config.yaml
d_model: 512
n_head: 8
n_kv_head: 8
d_mlp: 1536
vocab_size: 37167
bias: "none"
parallel_block: false
extras: ["paired heads", "gated attention", "normalized values", "norms scaled by depth", "capped logits"]
init_std_qkv: 0.0426
train_tokens: 800300000
dataset: "wikipedia_en"
Each number is 500 + 25 x the weight over the matrix's rms, rounded and kept within 0 to 999. Layers, rows and columns count from 0. Numbers have three digits each.

# q: layer 14 attention query, 512x512, rms 0.122, rows 411-447, columns 128-191
# k: layer 14 attention key, 512x512, rms 0.12, rows 411-447, columns 128-191
# v: layer 14 attention value, 512x512, rms 0.148, rows 384-393, columns 128-191
# o: layer 14 attention output (transposed), 512x512, rms 0.133, rows 384-392, columns 128-191
q411:537510461472521518501452520537522496505506497499522494515527489525495491495532532475533522531436490496506500488489529495481508468500501517522510490542515490490534509492521520484483518546526482
k411:539475497520498496513517487473494508485476521536479460521490466482489515461470537500513546500510506493482506491523499481514492446499496486445509522507452501506531528494469511467505531442497469
q412:496505482480531460508488498505491491480523470457531485526495471512540477509494506470518492512500498485514465492469535474507493469512527493492502529486488542516519488521508497539533458510535512
k412:515488497516530464503510488479531534514501513505483499439493512501495500519487479504490488483436505468445505505458518478521500468491500447503499478497472505521476521516491526514482507479504479
q413:504483508475517524489515506525512490467519487489470470536531498502500473483505512524493462509496517516535511508496503493519483529493518503530479519487500497503493509517468495517507519523487490
k413:533491452478539485490549512546490457462504530515474489536476497497490494524494486509498512465487520535534501501480495489468479520509534500499480482500480536494498479501501498544498509499506498
q414:535487481506486496509501477479515518550513548498488509486496519487470506455528526491470498547525490493518528509541488453473481499552516465504503492552526471524516533465505504492498497482549483
k414:541504464504489508489488474503518493538499503499521461528523504515494525517445478482501499500484536522472495487476478490490489499542450510506505503507501432553516501468515497527478499486539511
q415:491470467486514504476515504486534535481539481490521558467473482482522499476547541479451497525531501534469511489507489485488490480493451466507566485547464497478531494523509549479519449467495470
k415:476506494477539498523488472474456492486491483510494478535460507484479491498480491542527536509515503474502494559547514508498487515522526497553498546478531493471465500501503514531477459497491558
q416:486493487495476498457507503488479475528528524542526510520503505530527494496439468470523523533494556494519467490494502455501495497564494515508534548541524526476515500502412494526458490483524482
k416:506475523528467517492501467474510545486528471440520510519489491471505478471496531458496501526498494492490498502482499487484523498450513503545494542485504469550490528515519504488512495487507550
q417:524493508475485475544510548497514496515500523507517498532528508485490499473473439503542479481502499509507496468500461524514523567524475513526488463504475486491456513542418491472473477479502523
k417:470487502511510489509469521517448501526495533490499541524483492472495509519497428509524557508512464488519520529574505522520517474485501501511527492491486512487500507492508456470502499517520568
q418:475504491447480498459509464495489506519487501447509459476490485466488500479530505572520504498476529521516491537518502448484486538495522527485490476501557462498540491433497481495511531516487523
k418:551498516482488508518504478516523494480460504445522503495501508524566528473506493403537470504484542518505534503510517520532534488526523482512438508506537549549492506496439499476473544507513492
q419:466523503471507461502528533456490478492493523524501503439458490488422494483511500515455506513492527532486486477547446478523493502494496472515543506561552471463469525460520505471459475492510433
k419:473498499483492507467489495484470527506496502489490471488462507498459505480472470513502519498554517475472467485495475495505486494523496522482461520484557524477500511506487538498518456460488545
q420:502550454520493457468475503545501517536507449489474527473547518489529512481487520416453480483471457479517492474459550489474518481475504439442486505491492489567529508497532506501521513492502466
k420:504498576539478536483514529476514466485520545512502496492443534469513518481514516482492494520537503521528548492479576495476493507566440488462498473532486521483475489480501518456476513471464465
q421:473535529486505481491530563495478478510518497487500510499511501531473508534476460510505499485466482480497479480487476518523460451520492440503512476493471501447449514483519513542486440519501527
k421:432511500430466492492460545448510459496495466479495531578540505474474459460482505525499467495494506512487493441519482495504533503488493512524477489522564445475502456504487530521469483533581494
q422:498474517524498501471477490499479493507504514529467517500493507495451486498465492476508503510489489506514462492507454522564484500514539507506523518441467505519481491501518495505518556450533527
k422:488516536509521536533484500499524529501449489508573489447499514548538496523499453531505497489465480455533520501486492504502509516510465510500500490530484520480518517541483484523507476561500484
q423:498473541514472531510484471465477488524545530488469534532494522456489535481447487500541493496571480508505509501512439489511495477490448460512533492496505505482478513499466522500515446500470514
k423:517482473476473521501475472491439489523582525520483519476453525461495471443439477494476468492564501491500468517516489507492486562443518478466501493477507478452490438487499474500501526505478509
q424:519472521487502516491534559473498553541505465473479538506467490548506455517479481500493474483505491513493479500479526527470565506480479516490502506467502522485546521555466505495494486492487505
k424:512520493468525503516510534499522513524491462470464523503480546485525497515543484519484507516446505490512474566536490474499551448477505467546452482528466488494553535521508486507566545517538496
q425:488498483513530463512475472523433465474510478511508487473522450526478522489513499491489479497484472532454489493511491495479500501498514472514488478483493494500429478514498565523498518524507535
k425:559479509519489515473530492508492474500502464528449492503470478492488507514475476454514508531488530477529499448484493485523546478430506484506511534464506517529494485509467469478498517477543505
q426:516509508474502534531470490572474535516495495493476463531472441487478480499503500440532516478503501516496486496474504498535495490451503495494495472475466456533533553548477482510439491499443532
k426:521471535494495522484489496466540556552459558478484494557470481445454500551465484505504533467498522525531509579541470538503519458482516493468465507534506466528475517503532467501468512501505476
q427:469506507486512496525535471464459505486530533436472521510537539481561515511527517492510531582474492504525518489498496534524552436505469497496547484502487502518512531472492519490505520462528472
k427:501508513535460505493492470525492491513503564494468525449553464522452482517483487515476504554524481490538518492463518534510474517506518499509517456509496460586500515486482512481498509485505520
q428:478528514526540481554475566544509535500546560526590476515501465499547509501519499467490505498513524504560480544521490490525528536440509521541524488502495547540528472538527467461515501492480485
k428:524492516493521503540501520477487553501492518524486471481459542465530529518452506488444482487493448464493511450481464500528542465490503499522540521480471516499483477510537529478504578550517539
q429:497505475509464491531490484500518557456506493454493499485530570515543543508514518469516495556471456546511484510528510475511507515479513507490469470534466506520502490439485480522522527455548539
k429:514489485489507539436471553506536496528474486541521527467498542457480499554518503539512517543528510548491509478528516497517544559515494536516498487546523502438507481523549536497492516500540512
q430:495512529506471482487534509510473531471496536477438508501533469498459531486459564519474480473496577527480565552497520513512578478465564535519540517505490496501487469507476515458483461475508493
k430:507497524471508504506495487583455515470495488525545498447456479538514468493504584530510532464479569492529485500431533535469499522539506517531532492498521507566498483496527477500538455476498485
q431:514522492532505499546495567506534523448539452494473528517510533519498538517467564544476461523483459486563497482487504447525530532523502514438528429457450480469483548462465487485518472496464528
k431:490475473478472519500462535518538531510506478550540515525477513490505554539435550536476495449485447508577479429564470519486447533515485479494485465486489507448531480511484478517472442531454510
q432:544517477520542494466516492555504491514532522420491468561519496484520495536532527476443542527493491406513477452506488516535476560481561453512513487535497519448567511511465477466517476516488516
k432:569528503442532466474489516496501537460528441496528521520534473483543470480513463512484472481484496436494503424506480527510427512457544508477521491466471530446514493500460515518502466453530511
q433:481484507544468511492537494491511535518499447527511487543528502442484514510496548534532482461534525486480510480563502507510449468507479553497516501551506536474541479505404468472541450485469569
k433:497536518524452502513497492477466466520540471527556495451449508503479430487483523509463490501487538523458526438576524494487448511435465500547510548505503484465506482530508515529503541465501559
q434:497532558465476506542500478470542486473507455472428503491496602510473540517481483509465485498539556512517522557497492493517552455542486458512478463499447508505514489483479514427511500494540437
k434:486483573486499502498489527508497491492479511539494477505525532509484462473503484497484535489537530541532498562519531470475477479509549535468512462517477486513470505521511506521478453542462488
q435:484502472462468513493506495467485517504536472442483482510543470488504523468496482485573510521542485448468521473494458489477506456553559477547527528508442570542526523479491535502485518504479523
k435:477519507477524512516493443510477507497481543556513499464467474490529528473473500480493548528511446515447486490527471475462527485495538491511515559476478514564536526482468497489477533450429534
q436:484502509513547522473504469458489562424535536517532512556478519492554529452543429510450495517512510475504535475515490485484527505512556516488520540523507517527470488523471541453510486437479507
k436:483472471526539536530508475448483587455510581505523489541478547466513486490540493520500496457482488492429515515525534483436439491468530474495573533492487519497467505515430491480516507490469526
q437:488490521557532448440529560483515491535473510528514475457481446548480501513474430478526544481501499478493538567513517482565515487464500502489476513471497485542541537473536525492456479491502457
k437:496492535522535485505519487479539533488486527503467465496469465513488481426505456480487489532472503565498480480500517454527538482532478505503481495455539518514556479494534528461459466476528537
q438:500463561485485477520550507503489485477482553508482468471471452581528519463524466488527508551516449494460495458503561537439501490522491503489507469479483501482459562450491476489522499502474512
k438:527512464539519448517442538502453538458491513493536477437491476560532508532539491504463542499517516476524530453515535503524533584523517468476479549452466554473514486510561505553516517523493475
q439:500529540495525459479513548539458520473512508457521539457513490536479481482435526491485509542470495523485508526534461503474496519524515509494514467479529504533448529485508554519477520539510518
k439:509504488476489485540478465517494488494494498474479474487512527555497524479502483509502576550518437462499493511500465542484509491537470471472519488518512472480502501497535529504537480557547502
q440:489478493498476484544498522571488549473487522530552482504499490530561525497449454530464472521490478473421536522468562505556481531494471454575533498498494563473471508459516491478487472519476507
k440:503488466519479476496504511499530534508492458511463532474568467541491531475499493530457505530456509467416516482527543466503549510501477452467525534527533483502519488434571471501502545508501479
q441:452545482506492490445522492497466494490505516519487473508488479508525457501492454473494481469477470506510489484488508464534462516446501511510464503522548435542489467459521501479491544487477516
k441:464537502560496503507533485485505510455505538535460525482463495521545505510494472489474470517528459448445560486476493545488464502502495487486552501508506519507451512494465504439518539511457580
q442:487449526478466523451469480480548502469543511496440489487467519443512455490573510498520557466504499482463505524473506538543495503538506519472514518494499510533507532510450514504522479494483518
k442:476435433480501506462577557475496484519505466533514466489452529485479468473529511519468570478481502478546467517484556498452514464499513486447543509497530493471491497513473427487543492536493520
q443:487495399466513494483510503495550553443511528521488503486481444458498438527546417441447503514463506525454457480599525569493404505496481507518552463503509491482493461548465532521504476525517503
k443:502551451504510516475550499483533549408515486544450524505552457521508448557552445496461462523463509437516480483544523536485470527513467536533523461499437528448516473521515485569483515547552491
q444:501510520474455520466501478466491482469483542491461503503486474464493526519439509522584457484513534455496483473477527483503496515514475512554451462522546475483488500521481520474525513533539516
k444:538512537451521524489475487526527516528495563524505540506476453527478512493488500513552461453551529511484460477473479504484532454478531539489506489470485496531505446538516514476510501571520530
q445:484521451501447493523549532540491499489490498516446478495478559514543535497448557482511461454444493529535508513462454491525532458520556492553480535497466465468542541521424493476459483507535564
k445:523515459472473483506535523539513486477466493499476508487462529521464493496483483481449495449528560504531514545552521477486528514491479521522471567517494465475471468487403463525484476532475488
q446:494474507463508486487511535491482470475524515527474512494507482535462466495537470474511529473495518479470425488536523509563466530477534535502457493491458534456515510484479496471494504464467525
k446:520531479491546493493556477491480461465457533521541506546479491560557518462498444460503524468453483509497463510514524550552491523444525424543489517459481523555540544514490552449542543471483505
q447:445474533528496533531496517473517439530473542514476500522543486533501522489502437470480563473485484504529434539539465512588494460531490495467491511490501496524517503462488540459461513544493507
k447:475483514505491507423517532503495453513484518499527479522497510510533463501503410495496530530497465499505492470500464538478489523531482468457481492484514497484498477515508515467488534520522486
v384:475537508515500516481499472479546488479536471531465491513511496471486518529527443461550519553533507499509469514504460487502488521476497526501496484452513492497515536523470485527499469515530509
o384:488481479534526508514504501499479537512478502534541495534464514545505475513490511497529430513504498510495509496480505503504484507481505489511508510505479517502505497530512527484489504490467535
v385:517519479494568483527527535515480549509535525495474476511539482478460533450460505508510511524484493476479516488498493446513515524477492502483514511513491478547599508502492497482541531520468510
o385:493505501508476490518476495469496441504506488508494483525487496481491490522523505459492472479521467519475459513521509537481509503533520501499529514462524459427489485511533504498471501491523488
v386:524527497522527539534528493566529472499501524501472488505506496529492519480537475488443502493485541500492491502500509484516495505463534501509479488505501519513489508486440493507525491506485506
o386:457506533474524487480556524409506493479514531488512515504511486457519490468471494518516493512539503502504520547533510528496535525515472474505480492469501471501482517526573516510483481503466475
v387:479536476507533456523523519470458470514506519499538515528460512509498510538521490519506473456456506541522507526485521541523470490506520524460460511499499484519505532489509513514503521460491505
o387:488492512496543507491472419442520458477500469505507503405481503486496456498507493488480492517530504514521491544489520510481509535494508529526507482486450507480519465514522530520522504522516523
v388:508476493509522486502496532527533527497499472504485470481500522511502472529514512470522514501435470491500490522503515510490482495503506470493511506485530548541474503480491475512473539487495468
o388:484523487561497519491479466493480487519492469484513516519500485507469529499482520521495485502489510552526456501457493483506495517508529561510537493544488460479509497502535473520535481489498513
v389:462519483510519505487499522534503509483485511502555524483514487502454557508477461493465476494490518512507474521488490477496475507490501493483510518506504481515481519471478520494507531495531483
o389:511506516446475479530514468474534504498490511507500459459494518524528459490497499541507483516502502438486491513507503490505516538526482539523481532537468488467499508510460526520488499499485515
v390:451495516498495475497546486501484488526500498549503529488509493467501469534491474501480502467450459515519519518465488517448465519519512480516491508490502468474502498486468517442543529472473532
o390:495517471501484465516488438509561503508485507467513453536447508528465525491510459516502510556461455528514444482499521501521486529482512475525479455521496541510513491489483468553440502517519502
v391:466502480528505448510491546485431505461511461526505525522536489492503542501492499534518547490498471526494508515512479462426532525512518497503439507469531524514471506459525486472500517481471514
o391:502466510481485506504473415543490525535521510482491510475491522497528519492501490441533521427490493487514478544520485504516480453452494463499531519476494514458486514521489485529535513502533494
v392:499459517532536498489480525492488478509523508516498499459511501560479497491528519505526558497498500489487501465513494499554501490527494506515481525490517512513499502521504491514524492498476518
o392:544517487481475516514515499501488456456502511483457505520505530512521494505449477518453475533493490505497541585455526465475516477461534532496505481513521547490485485443488500498487506525502479
v393:446511515535523485496515479508494452511521485498476469500529462480504508461483511450501558481488512476506517518525518557495536454516530546495516521530468479501524489487482503494470523507522524